Weights of a small transformer language model.
Size: width 512, 16 heads of 32 (8 for keys and values), MLP 1024 SwiGLU, vocabulary 9151, 30.7M parameters.
Architecture: LayerNorm before each block, no biases in attention or MLP, untied embeddings.
Each number is 128 + 24 x the weight over its row's rms, rounded and kept within 0 to 255. Layers, rows and columns count from 0. The size above them is the row's rms in percent of the matrix's.

# layer 6 attention query, 512x512, rms 0.0671, rows 0-8,32-39, columns 0-127
size [ 88  85  98  97 105  97 108 110 109 101 108 103 101  99  94 103  99]
[[154  99 156 120 106 150 123 135 127 149 149 116  79 145 151 134 160 108 127 130 126 131 102 176 109 150 153 135 172 111  96 146 137 140 127 135 192 108 124  83 168 129 152 153 102 171 120 111 109  88 128 134 153 118  90 107 167 131 136  99 125 136 121 122  64  83 160  99 141  94 150 132 110 124  95 121 118  89 158 130  90 152 131 112 113 109 181 117  98 130 166 122 135 137  94 142 124 115 111 166 109 141 165  92 106 172 143 144 131 131 101 181 108 123  93 108 100 158 107 117 163 145 155 140 104 116 135 110]
 [102 154 163 123 120 104 155 126 109 106 123 146 110 130 114  97 130 130 150 114 132  96  81 144 112 113  91  96 150 110  72 192 127 102 138 140  85 130 130 122 135 100  90 119 146 123 127 134 114 134 113 149  62 131 134 128 143 111 115 127 171 131 117 137 131 111 140 167 129 165 129  97 118 132 128 134 144 102  98 123 120 126  88 117 148 102  93 150 102 139 134 140 122 171 109 120 122 131 111 149 164 144 106 121 137  98 133 125 159 145 170 118 110  98 161 130 173  88 129 105 118 120 114 141 106 101 104 146]
 [139  87 141 130 137 103 128 178 152 132 134 166 124 153 131 111 161  97 142 210 144 193 176 164 103 122 122 150 106 101 151 137 117 110 147 141 114 125 123 132 120 143 126 135 106 114 130 159 159 104 158 109 148 117  92 169 137 147 116 147 129 120 106 155  98 122 126 136 111 133 114 122 107 109 110 124 105 125 131 107  95 122 186 141 170 171 132 111 126  85 128 100  85  85 133  81 155  97 123 145 103 105 116 145 121 113 159 151 146 105 109 120 121 128 127 153  86 110 122 165 110 109 150 142 107 113 116  98]
 [143 135 146 134 138 118 150 116 148  92 162 149 128 108 121 140  99 132 112 102 131  80 121 128 138 130 138 108  76  74 107 140 156 150 125 121 137  95 111 163 141 127  73 140 154 133 136 103  83 113 113 155 121 122 126  93 161 122 156 148 165 134 144 117 130 134 126 121 154 117 139 107 148 120 146 119 161 137 140 121 136 114  98 119 108  80  80 145  88 137 149 128 128 127 139 160  74 184 107  89 127 133 125  83 101 146 107 126 125 128 138 135 120 130 156 149 176 158 106  88 103 160 131 106 106 153 131 141]
 [161 111 127 119 126 132 118 125 169 118 124 119 106 104 105 143 108 111 131  82 166  93 115 109 178 142 106  97 154 124 104 158 151 123 158  96 172 132 138 117 134 146 139 124 134 149 162 126  87 164  95 157 140  90 147 111 116  86 124 159 116 109 135 102  72 148 110 126  96 164 162  55 139 139 171  86 139 138 101 177 122  95 112 122 118  99 119 141 141 148  99 156 107 146  92 171 119 140  91 104 121 151  82 112 102 121 121 113 120 190 134  95 126 119 150 138 150 126 144 145 119 142 140 143 116 158 148 141]
 [134 136 191 147 150  96 132 130  97 145 148 136 148 127 115 128  90 114 140 152 125 130 136 140 157 155 178 149 140 134 117 111 157  78 138  61 114 107 111 170 144 128  86 107 116 144 121 132 125  96 172 126 172 178 144 137 132 118 156 106 153 129  83 119 142 121 125 112 145  89 116 118 133 108 100 142 153 121 100  83 127 151 158 133  98 162 143 175 126 134 166  84 134 129 150 155 117 125 143 157 148 143 130 136 142 141  97 134 130  73 139 140 139 142 142 124 162 103 118 118 123 153 149  82 127  99 143 123]
 [129 120  91  88 134  70  99 117 102 110 133  71 121 132 133 115 140 128 128 101 154 129 102 139 166  93  92 131 158 148 152 142 126 129  93 138 162 201 172 144 117 138 107 141 129 107 134 148 129 183  79 106 136 119 148 160 157 135 102 118 127 132 113 162 155 161 115 172 124 131 153 112 137 116 144 103 120 151 117 137 108 148 113 158 142 121  83  92 145 140 149 152 133 159 137 143 139 141 133 184 138 141 112 110 171 126 143 158 128 122 118 127 126 120 121 158 161 102 137 124 100 157 137 101 132 112 126 137]
 [103 131 110 139 158 127 102 132  70 134 137 123 133 100  66 143 130 119 120 139 156 124 152 121 172 124 133 150 153 132 146 130 144 148 132 186 129 133 101 150 135 133 128  94 128 150  99 119 106 125 138 116 131 152 119  97 127 177 121  84 176 113  72 147 125 107 107 156 138 139 115 146 163 111 125 133 166 135 148 127 102 143 175  98 136 161 174 151 138 158  83  96 158  69 106 126 145 136 107 112 119 126 104 151 133 107 169 114 100 150 106 113 108 138 138  96 123 105 127 149 124 131 131 144 138 103 133 197]
 [143 134 135 123 114 107  70 170  74 110 146 138 118 140 139 136 141 144 106 170 113 139 141 101 147 105 148 108 126 114 145 124 106 151 122 129 104 131 140 134  84 128 120 110 124  78  59 105 136 143 146 165 112 124 119 134 108 143 165  93 169 154 140 118 135 144 124 126  91 118 141 183 131 110 130 147  88 130 113 183 107 163 151 115 146 130 164  87 119 159 120  87 116  97 145 129  88 138 147 151 195 160 133 136 135 139 118 118 129 126 117 141 167 124 143 119 141  94 141 115 135 148 136 149 120 135 154 167]
 [148 113 149  95 113 146 118  77 143 105 111 127 133 141 116 101 156 147 123 106 158 155 127 107 116 122 138 141 132 101 100 113 121 152 110 144 150 122 116 118 157 110 146 123 128 160 142  98 142 118 122 135  82 145 153  97 115 133 114 131 156 160 129 112 125  82 142 174 117 125  79 132 127 124 115 119 135 148 155 136 105 117 120 151 116  90  91 117 134 118 116 116 143 118 119 139  87 142 124 156 121 156 163 149 142 118 134 119 182 136 174 110 129 117 117  87 176 122 131  92 159 151 114 143  93 136 142 130]
 [137 146 132 131 148 138 104 118 136 132 128 105 173 132 148 168  94 156 136 130  88 105 128 132 121 164 127 152 131  76 121 134  96 135 149 160  95  81 141 115 160 151 106 136  91 113 139 149 135 122 106 119 109 149  91 134 123 124 124 149 118 170 117 130 134  98 165 128 116 158 126 123 134 128 123 174 112 100 149 124  76 130 158  89 141 100 125 128 112 122 155  88 148  95 152 112 123 129 149 107  88 102 128  72 170  97 129 150 133 120 152 143 112 133 128 150 154 109 102  85 129 111 157  98 106 124 105 130]
 [143 133 126 129 165 135 103  97 139 214 161 179 145 161  84 139 113 150  97 153 125 120 155 140 138 129 126 156 134 152  84  93 144 107 128 123 178 108  90 130 187 138 105 115  96 132 122 115 109  98 139 144  86 151 119 100 126 160 106 117 133 130 147 126 136  99 136 119  84 135 136 151 145 121 159  66 111 134 121 125 145  97 106 140 141 130 121 114 170 168  93 145 120 156 132 126 137 151 127 137 147 136 146 137 114 112 112  96 131 128  85  93 119 186 177 173 152 120 104 100 155 171 114 196 121 116 149 116]
 [129 119 144 117 134 118 155 120 129 125 147 154 146 111  92 112  90 146 165 181 103 137 129  93  99 112 130 136 136 120 157 157 167 127 105 103 116 133 153 124 122 133 114 124  98 115 164 104 132 121 152 141 119 125 140  86 138  95 171 147 116 110 104 131  96  96 138 115  86 171 110 169  95 120 129 138 157 134 162 100 108 176 111 148 131 143 152  99 114 135 135 171 151 103 112 132 115 114 100 134 116 156  87 205 137 136 151 125 151 161 151 128 131 118 138 144 129 154 148 134 136 125 133 109 120 107 109 111]
 [ 98 126  97  99 156 104 110 129 113 110 144 131 108 157 137 151 153 112 137 115  80 110  91  87 143 117 140 145  94 154 108 134 110 119 131 114 131  99 125 112 128 131 107 147 190  89 168 143 156 133  86 165 162 124 127 117  93 114  85 165 136 122 108 126 154 176 139 125 144  69 147  80 104 124 117 127 135 135 185  85 126 136 152 124 127 125 116 133  78 114 155  93 115 166 134 175  95 123 149 141 140 132 127  84 111 101 126 163 153 164  80 143 135 117  93  90 143 166  73 164 135  90 148 140 143 140 161 106]
 [ 78 112 142 135 147 117 118 173 125 146 114 159 134 167 165 105 121 136 112 147 153 126 121 196 100 138 126 113 136 107 110 142 129 142 168 102  75 127 114 142  81 148 146 126 109 116 148 165 144  99 119  87 134 106 137 120 151 132 164  92 128 121 134 139 156 142 119 145 167 142 109 115  93 152 130 143 140 100 134 117 139  99 110 150 118 127 116 105 157 183 136 151 140 137 132 112 122 152  94  77 121 159  92 194 146 116 162 171 156 140 117 112 123  93 114 107 190 111 103  99 108 137 125 140 132 106 105 153]
 [133 136 115 120 138 123 147 133 180 137 140 148 113 113 129 148 123 141 159 112 125 134 110 135  86 169 144 158 139 161 140 146 143 120 143 127 140 159 139 142 144 128 139  97 126 118 157 107 189 125 130 126 174  93 149 169 112 137 136 157  94 128 187 114  96 132 107 142 137  97 162 144 140 148 126  82 114 130 111 120  92 148 142 103 185 110 104 147 131 144 135 135 134 125  67 134 139 165  75 105  87 133 197 152 121 116 136 179 118 147  82 138 142 120  82 116 117 127 116 120 113 117 147 147 120 161 132 125]
 [133  81 115 165 160 132 117 113 119 169 138 128 110 150 117 113 116 190 103 121 125 144 113 143 142 141 132 137 125 128 140 117 141 124  98 107 124 120 149 110 113 103 162 133 154 107  93  98 129 130 184 129 133 100  94 118  76 121 124 156 146 119 156  95 162 149 128 136 138 132 146 148 145 137 132 145 132  77 114 173 150 163 149 119 149 141 130 108 169 152 101 151 118 134 154 118 144 164 158 132  83 117 153 160 134  89 154 113 106 169 146 152 101 118 106 143 136  93 147 142 117 131 126 147  78 121 147  86]]
# layer 6 attention key, 256x512, rms 0.0659, rows 0-7, columns 0-127
size [ 83  95  93  96  91  93  99 105]
[[ 97 162 134 105 111 120 142 138 118  91 153 124 149 136 123 146 115 157 141 103 112 131 104  79 120 131 141  94 137 129 163 109 134  98 134 117 133  79 135 138 132 161 139  81  96  96 122 146 186 119 147 132 163  96 160 132 104 141 147 148 142 116 138 143 116 145 105 147 116  90 101 138 129 109 138 125  93 121 115 124 118 119 168 100 173 143 127 120 127 135 139 214 130 122 162 150 136 168 123 147 130 135 155  80 149 143 165 115 142 130  96 135 115 158 153 176  96  99 119 175 163 150 118 177 148 118 107 109]
 [147  77 108 121 138 111 117 103  93 148  96 133 140 145 143 105  82 133 102 133 101 137 154 134 123 138 106 151 216 135 133 140 130 158 121 160 140 144 102 154 127 163 112 136 139 109 142 112 128 100 154 153 103 123 113 133  94  99  86 118  61  81 173 136 169 137 154 113 150 136 145 154  94  87 130 155 140 123 133 135 146 112 128 120 174  89  89 113 141 129 138 155 124 134 143 113 135 135 113 135 110 132 143 120 104 135 120 165 138 139  93 130 158 120 107 130 139  87  99 128 109 123 150 135 165 128 141 174]
 [ 89 139 111 115 165 137 157 100 145  97 139 109 116 138 126 106 146 127 131  94 124 100 104 174 111 165 128 105 117 138 108 147 103 201  99 138 122 174 110 132 164 123 121 138 113 135 111 101  76 138 128 117  95 121 144 139 126 128 132 108 149 169 133  86 117 121 134 160 145  97 152 131 143 117 153 118 139 119 120 115 150 167  87  90 122 152 100 164  90 153  89 179 175 132 106  89 147 134 168 117 126 125 141 126  88  60 145 132 122 115 114  80 115 157 138 131 116  97 135 145 106 117 115 134 126 125 146 121]
 [135 131 121 124 124 157 118 101 160 167 131  85 136  87 176 107  82 148 141 145 132 170 131  88 108 132 137 115 131 150 135 109  90 105 156 112  83 170  94 148  72  98 110 167 131 161 146 160 138  91 178 124 137 133 123 102 121 118 103 131 110 120 144 146  79 142 187 120 106 122 149 141  96 135 118 134  87 117 126 137  98  95 110 104 124 125 160 106 152 142 118 170 152 173  94 120 141 102 171 135 156  99 161 141 139 131 170 135 120 132 135 126 178  91 137 144 145 106 113 110 122 105 135 133 131  96 129 113]
 [144 153 149 158 148 123 138 166 104 155 140 127 117 120 118 145 130 120 169 143 143 138 159  97 106 112 123  88 155 131 145 149 129 137 124 132 117 106 114 128  73 175 115 127 161 130 111 161 106  87  75 107 138 111 113 116 120 166 115 104 127 138 137 111  73 188 124 102 107 141  85 137 134 149  86 141  75 131 117 154  64 137 131  97 131 141 149 108 122 128 139 130 143 144 128 131  76 139 120 131 133  80 216 125 175  91  80 145 184 167  91 132 123 124 140 141 133 114 121 144 163 113 114 120 146 119 134 113]
 [111 113 103 124 156 152 138  99 153 161 145 190 145 143 129 131 124 121 117 131 122 138 123 113 131 121 118 170 159 125 111 120 133 118 110 109 137 140  97 123 128 111 139 116 142 102 161 157 126 116  93 139 100 134  93 126 137  98 154 141  95 128 123 145 147  80 113 178 121 145  83 136 188  85 152 111 122 147 105 137 175 143  93 140 102 116 145 101 126 128 162 163  90 129 138  80 108 109  96 102  96 163 109 138 119 133 117 102 120 157 155 110 142 129  88 132 133 150 176 141 110 124  87 151 126 150 159 144]
 [ 99 125 148 100 102 138 145 101 135  91  89 119 133 126  92 144 127 187 107 107 122  78 125  86 120 127  94 165 129 149 155 146 134 103 151 110 134 142  87 127 158 139 102 100 148 148  92  71 172 128 102 108 138 102 109 123 106 136 119 154  91 137 124 129 150 194  86 148 140 161 127 131 115 123 120 100 147 116 101 107 116 122 118  96 152 100 182 147 164 118 123 130 111 162 124 110 142 142 136 137 107 115 139 153 165 131  90 157 107 111 108  86 107 144 157 133 136  91 152 129 117 113 139 151 160 105 142 129]
 [107 176 147 171  81 107  75  91 102  95 166  99  88 151 127 201 163  97  96 162 132 124 100 114 153 134 112 127 135 148  63 139 106 126 172 108 124 112 101 146 179 140 166 114 145 134 149 129 116  96 135 125 150  57 130 120 114 121 140 127 135 203 145 165 133 127 116 176 113 116 136 129 111 126 123 129 161 149 112 107 134 184 122 165 171 136 144 119 118  90  91 185 174 119 131 106 114 131 117 113 115 149 115 133 129 129 125 151 123 132 150 112 123 111 125 147  91 178  74 153 115  96 112 124 122  82 127 138]]